python train.py --rope_fraction=1.0 --qk_norm=true --schedule="wsd"
Each number is 128 + 32 x the weight over its row's rms, rounded and kept within 0 to 255. Layers, rows and columns count from 0. Numbers have three digits each. The size before them is the row's rms in percent of the matrix's.

# v: layer 5 attention value, 256x256, rms 0.0472, rows 226-250, columns 0-127
# o: layer 5 attention output (transposed), 256x256, rms 0.0459, rows 226-249, columns 0-127
v226 109:098092179147139106106125099053142144113156137164152093118122125196129181188169124121161167142123130109132154046160156168143143102155146141122131111154106206153167130167154139144092077164132161137108114152108111140134078199099165156178104088082116133130099086133157152136118146158088094057136138115112166189078090094168090111087099117136128068103153187090136088124118138146106146143164
o226 109:107138040134150126135148152153115118141137084082103110138151143092202157141111110081105148075179169177094138133171157165132079204147140147135131127106145114077095109118072054128127117121108134168133068126117122135134124119194125088155126143095139174105121081130095199094169116157049148173163159109143078151062152149160139220089170148116097099112115144155043135102114152062152160161115
v227 106:117130164114151151122138088149149085156087121115100173141115069141141097109110126151100135133136125136137076223076159135091135130154192168113095128087111105107126112104127129123092124122123132197162133150113129162112090161128109111155148135086123146165154070091133086080176120120094150136129074183208116175096179148151092186209134102112120136118173131142122182117177144134116090100135
o227 097:121134145126104106145207127151151085147104104140134134134104149112154140176134125082125101142115130060089111088153148130155089146117071073072150075152124060163112111113131242105143155153116086150042117088182143122129152104167090130190110095137110067119121097100124131222056123171126082104147112169088152114138128083141141122149147168182173140129109109037175106155143131154142155159120
v228 086:076154095120112144130218107117107081110062111127077171113145121095105102133148119096080119074162103090106140131108133054169121118101114153088118096110089108110081076100108092118146138108117125129111092173191143152107155156124081098095136099104119154151179170135085113150203047105124144121131165150113133083091087151073121138142112083088180150129127102144121122148163075115104121166077
o228 076:156080157096120086140101127117108141187146139171129144154147132100150125113161151143144096172132088138138109156076138103103190066111175086130204133103113135158140116154175131120130167126131153094142129119145178091109142117058130136115145139173130124190110147159132142134126147170197153083030114108109126159183108063132130119123127111174114172141150072139161156105155112112094118126164
v229 115:160154084099153157101109115141124101216120078101090129116177078127191116128129107155158140105135076084095106159110121116108140075102102110146099100144132102100129046108185131149155149137123101114148120112129045145145128109133142089137141112097162161119087127206118112094137086155141157211112114140126059093108094056103134139110057145068135136157107104098123120112116146126113140128152
o229 117:105104136113080112119174135125166081118169117125131122098154100112219153161139131155121085113169143106141140170087134113095174165172168106051128165098167111137179136069101172011096169098106135148101141088117142150147112103056173169126148136114047128134131170097097108132133151132104124069159097080159155089125112145112141158149161096112164153198171114150114115132067111129140140112138
v230 104:142166082149090125114114114167116142138100119122197144164103177126095050117145132110154146129129169113094134166086123145180145084146105179167118104065169104139131146164102107132139099089152085131189127140059152079089145160148116150050115181106159122134123182109208140154059116113131143140114129154135141098184116118115164116162112123148078097152041138155109102010169130149168095095110
o230 104:104076163164097130188058133053127140087135146136124091137148119129099092133101117112137190148105095153098143108094110137119166079113121105100142093143146130119131185118164072106156118103189122088080161179100102099141105060117151108121138120149052115121205086151074072074130162068111122185115153143190129180146145182066181136147066149129097142133113143124136105177139156150171136154153
v231 101:168127159122152144129120125070058106149123090142149116153126136150105122090152152113149119095138080088141109104144104094170081168108121158073180104126208150151128182111142153174090103119103114135120085134133118146126189118161132152182138103145104120113132167162132154099108134106157103147101139149122066138173133100146126067130132082102153143124074177097046090163130173114107134098120
o231 096:167125112180160125123223132168143146053118163044110053141112073184104144097087095142126171130141149182148160161123135139114133104175160077216126135168149111119177187118099137134180126111140132094187148177157154073135023159148166107094152136120128100126138133121113109090119110100089148202189160107195095120127106128133158187104136134154065166186151135150136139123084122099141101164153
v232 102:122111082142076168179153155144075071095106137141118145117159130083173112079146153139150082164147124127066108100145127092185167130109173120098124129124157143106101148137203119142076106123171143135152151105078148120120141174118171149110110136087079142074147104110186116076130095112090129134139176102083202121109153110172137084075148090100146186128088163150067143097148166146138160086142
o232 098:054117089091099149136138146058143126159156106099132122157138172098100147158100068127157106145170124189152120153107100115089111095144127076172112116128062142061111166135089171106147145067108067149109156129118128110125102075132107139101058138159141126139130167094110119127069119157182124254154059099149097172169130081171083156082156127175127141075127137126100121115142153124098117136098
v233 102:126087111166138097122156160110059126095155106085139148162171101112161181137162130147204103172147111159153133136158140163117161202115095168111161144151142183149134134109160139147123155114110180114108113122181112090131101157157154105188096085137151095159109110070147109100152129203118080117135112145138172155125126117106146136163169098169139152147143096103173109183139144147121165110122
o233 097:105209103128185161087170152124148105180109073175131127102121170131108124119146163131111155110084129119123125164227130122093131136121080124154139136109070115092119130175096121132117138124131139160137068169121109182104071178159149140118141176060113180137122107172163120166130064141063117131149145075080158152137092133124173081157140147117141122147151154100132141135117117159126179135146
v234 109:158152123120102207150156114138162182115189149116172142110129143110151198186127098123118120197079144117178125161141117100066144131159065060165137161127125123115157126177108122065115145130169115098147146091178146160167087147147166127158079161130156185112125084085116150102094145111103137109159095127104167189102112092165150134136136163091137123122169064135086113122160156097180109136146
o234 107:105157121137175102094067167127120068096152098158159141123089174176160143105077177086124065135136124113151165083192145106146050163077076116104108127185109135109095109118142151138113166151051100165109159095135094152101130160109107158140122189113118149090123129155127109124083059142154140125183082164151119075112166086162125127115133127156096087122150127029137143076187134103093195097112
v235 109:096134166104153139124125123161179134134168122069081109118109097097131197113125172117156138100140113097193102157169146126068097081163140171119138185097131141115154163084158154114072112121153153131127133128129132112140140191079120131163087135067100180086140200121161090032136103127107119144139093144180180149165164086136071150209129183095117160173197134148104103155144150075120126123142
o235 104:095139135097167163085229091151131052116149071134106165112124153188157094176120152095092086108149157113139154086162144186151101108132090167087129117124107131124138082109145191082127150143042102138107140141114120167068128153128119120145115075161191124124119070104121124127114150141108106139178147103090096114054172155133154177131161154166105062158103111092118124118164107146101179091117
v236 102:119119124117157179182153164140122115137061141111122120108147098103084118076180164167143074086136146108079093185101136087147098169089165166104141094149108089077103122134147152098127081076122155117085105130110139131124147119121132169138125170153101123081173104141096150192130136125167093071116155156141163135078166076167154089124150112210093138137149177104112120124194162111196130145154
o236 103:138131038129139087080091112077124126151091132110131112153099164085114172125108110159122139133113103131160089121115167148137129075164097057156120059134100137147104140153117117153129083119093103116143139157124154139195131121141115140141134115136139153128102080101144123157121119100154173182085119137106148133157137083160071148073114139186094106134112089075142144079117200144118060106085
v237 097:177120127094170125073164126168159151139153076133122165148162140079133171150147109151082115171061097123117121209077125168116112082097142180083128085142202102124151076130136100144114130095142072144130171133159111146107126121178150080145077112087179156156200097137075190146152130122128144120096138111186089159170083099103144147124090113167151193171066097119099178119121083143070100100155
o237 100:174131139095167108126242181088107131119102159128136143116090072106162092109176115091121087120136156115142171149157139132121110112127127109072163154093101111156111105130144180071117116136107141191059102125129162134098122109127149153112162152105078119065131153129099095150132133123127091139110122115156082105091121160147213108139098116098150107106162103069127121148129147135188158119177
v238 096:120163155130097135102162085174074091179085155154135132098142146119115086105108098151103088154142098121095099147077156117146142169088155148094119084144144145128136147095179084148113082079112118174116144114178139123122110115156172112136165172119155154159154098148165174101176109122095106108103124181103144137135144135079166133125159153094133177119059149159117144133156180171111160095186
o238 096:090130190130119120179078143052125148089142135123141093096074167132159152116127083145168144113111102125142095219115123133084183109157121040122143102081069148122135147130147174104182160085187094102086201138104131141145108107171126102121130084122140116124133157124120093159030086141136138172080136127092130209142108119170132082160113091120150130139115088087132122143077155131080129167139
v239 101:086124129093191080095120124086187114151119114165153104086103107105066112114135201122086143110154074088107160088141129109114116165075169122136201067151122185163150189138135148117069061148153137154114082119105102086085138177145085154150122095170116125119097129118105175113176144195117152087108163096117146093074107121123139098076134090182153134063124088110173127151145090101149095120126
o239 091:140146038150138152083245089172087138170122124115132091161131106151165178143133096134180130112079149131124108189079175135120138175139142153176177071139142154141145118139053113129107096113121165129147105154153100170154164117136116091137148097127158099146139134114098083108134170120136146121078151149147079202137114103117158148076100148130111113160108207134080124124154138102141123137127
v240 090:092148162176184126120128132090075108087065174163185078126130104186077123112151134130121109169179188120084168114094144142104106140124147142099167163134093169110146082119130143163154153114123097161133142170170094106174126102059167122106133083156087111167141122154162178158078104120102096158108186128124162071080130138067146078139136123143138122119115115125135138165108089178075177183129
o240 083:160119120176113131203123125113132187149151140196096145121160147111120189135166102161140200148122130162140077140146126168152156077135194107139141103128211166113086126120135149112125144165211166081168151105118186094143140136163129085096156071159168164110112157106132145043139127171135167081093186157096145133187081069120093159142176131072123175084097119104160160131149125096137146100136
v241 090:135157103135120182127105044148116190145143145169138149102101114169157172086128085103131092111139112101136143122096100123141131130201128133124132166150146114111157110131120102095167162165167123119138165123148182145162114091136086119129092129087057167086124125140140137137126108121123113157139103150182226169127140157143105110137186194088169090142231116152177133130161168128144119088094
o241 085:154131144114146132172008133141135136104189149162084143154144200124136138129123198107138110111170130108137145093153102110139110140106094131117099108105163128120089099137175087123092123143060148123166130124128108151084173195099094105156116150152156103091075114122173187143072136138110159116129094131078120112152132115201133110122183120126101108086112106114160139094141145148140169103120
v242 098:172112136125118121117111090128108180176153141106144084122085104136171172150141113155098132147072125061126145140153133133184139104170083155123159109144113082101140139105088132101158110165038116130099135121173096098143105113167117134178153153132147107087129118162128094142131149156096191217137120106114102125156167127109040196182134103128120108114117117093132098112158176076072161132083
o242 098:124168092105123136131159112108170124123098137138112131112111102129146084129152195136119126139122127142140123110198088129142115171133151154118114099143211122147145070130169159130143133120139108109079149132188101177125125144110154137146159166115103091143069104125124131167156099115117045086115103094198122111120165146112129130152142155079168098188150092164105163170133131091207115163189
v243 105:136173086102146170178132124135065177114112088149130147141096132116086087084149211102120114106130123177148167155114071147108098209166059153125144134083135082056122110104105126112144126186145069116110126140104134170149180068118130083122152113124104110115111169089149154157121165089143065162150145174164129071143180124116117091215166116146121103134053148185108133143157122158140101086096
o243 099:164158159127077114145136108137128176108164163163141129168127115145064071124141097149117121168100080118113137113114085108158161079128157154192109164159150140148147174135137098138170103121132145086186213168139149043081096153051075122121198165138185136094117105138097099112052061062158122090156111116141178154106059139109153113148105073149109175133111123079173136153130087167105093154137
v244 089:064173150135128168148200085131145088144080143192065171099141108092118141066142101105112172093106098113074167142114124083091148118123196179105086155152146072113146056072110065139098165164149156165133124176146076117111158135106143103090102061104100133121149159103101128089192092149142177104132149161105162146130117135091122174141104064090186159108109103113136108181143150138127127106107
o244 082:149100142096122103148123151107120144175132103169106156178138170083153121142142160114112094145141159200125092158116141147129136075104173108132201130063106128141131116150166128125125175125135166110136091122161151105096142092137118127106144094129131129144107142133116151151075125158137152093064115097101128148137111085180136083146111101152143194115141080175101147105158120132099165155132
v245 090:115118124101122114149158090102159120104129078143103152097112034179092152097102155083097158101147165128145139151130126081079072164122115181081069127086144097094119096110117145148168161114112082176099142156097100170146168167131088066167187079127165150126125191136174083061129155108156194081156174167111076148155146139082116157104169110040096122093162157121086146128119129088156137154063
o245 078:161099168167159130092220093164064146102084153173134134116157140149134137160131110090133154186108158137103106167150090185163151123125167113131127093173127104155137099141142143107137162136099183102104126107125165144080166084149128108115159126100120118186084168126173125121101122173135107077147108124160145122138153144116116138183143146182120168139104142236145120089120063164094109098106
v246 109:125138145133191156132105036130128145101103108183093129159116137048147157126128171115057083152132096143138091129109112164228157118121151141064052085131145118152135120154096128161138115122053063150176120107144107160150179201108148130121085082181181110151106180142179124145136167138145147082141127142096196073152146095138116157131146105096155109108100092102054168145131164119085129094119
o246 109:162135106136132140117110159113177150167091151091124076111157095167134171103196161135114157106150218147114154152152118166124109128127113138159128078138154122150125129124124115070116134146115133116097150111110118146129133101102139135116137149121157102119163155119110131071127103113120098158141198113189129157092123159154188125178167119098223117110133128114137114120104169146118108148143
v247 083:085119143123066147103200150176089093123112146145171164091122095113101185111073112056087113158111147119141158188088125166117132147160169164153072095167145088078078131110097097146143062122131139161106170134089089133150177097131119106076140129129106127157157118138139175079098114051152103157094115136093160148116170106107118179119130114136152134128183160133049145105125072134121096151126
o247 077:160079175105070094154127115095139150172086192124163189171131197061149119133138098114161111145132116111117118135106101115155140076113187118105198110149114154163108091109191163130110157100102115131107182152159178140094185106150093157143107148175092105125083140112142071141072140142190139148180127181145098119138110104138113101141144111132140154101120111165182119121138136091129156118112
v248 115:162133098112130074107130128114130093158058083151084141142140131123112093132126068141152161140126121168091139079140128137165110067121123131114148131096165099170094135164136147142133157158089129149179080141134088126135204135093140154150169088090114096112139166137156163129153169154127141137138147109083128101129109118111119159164172107168109182111133158079183110164113064168151144071096
o248 118:172131141145108171105217161133132162159099122125127139147126101063118099121166146111104140119150161136142081155136103139111134177152159178190140181054140103070164124125120083148148141147153159090111048089138134125099078117097132088085148176163123087180124169061091099143140136133097122102105137104115133174104146094077169126117080140107096129141090170175094177150154140105101124122113
v249 111:150126123175147150137143135148111162126157117078168078133124063114154154122141117096150148129129169145139076112095059081100139122130124130089134125105116133104127162093185146126126146129137125126159156084138150136144059089184086068145173207135085129115155124121093090096079098119123179134154156159140091089136090189144116118102099192131145092128147097179111118124146113058130144185143
o249 109:094117120090122108150067091123120147056171164099177143098099138178170117164073101138158090212127107084143158117080127123144157124138125099077075122140121110139136148131140168123135160119124096102116129098096172121121157130167160129108082106112139169094121072204166101147114114156188082122123116154158142071151084091136067167096153050173129137155130135100173097128143065157110089100129
v250 112:082128122137086173155139070194095124168143161087117155146069135075135102120115109112088132143169154100119153158138177121159153171093138180180125191082122149107107137155187153109149162074139098099137173109128098171157141171115181112104144162096153111100051134093182110070111086121120111155134103110133117099141103159146132120143146182083111155157114122157162127087138096110163185117175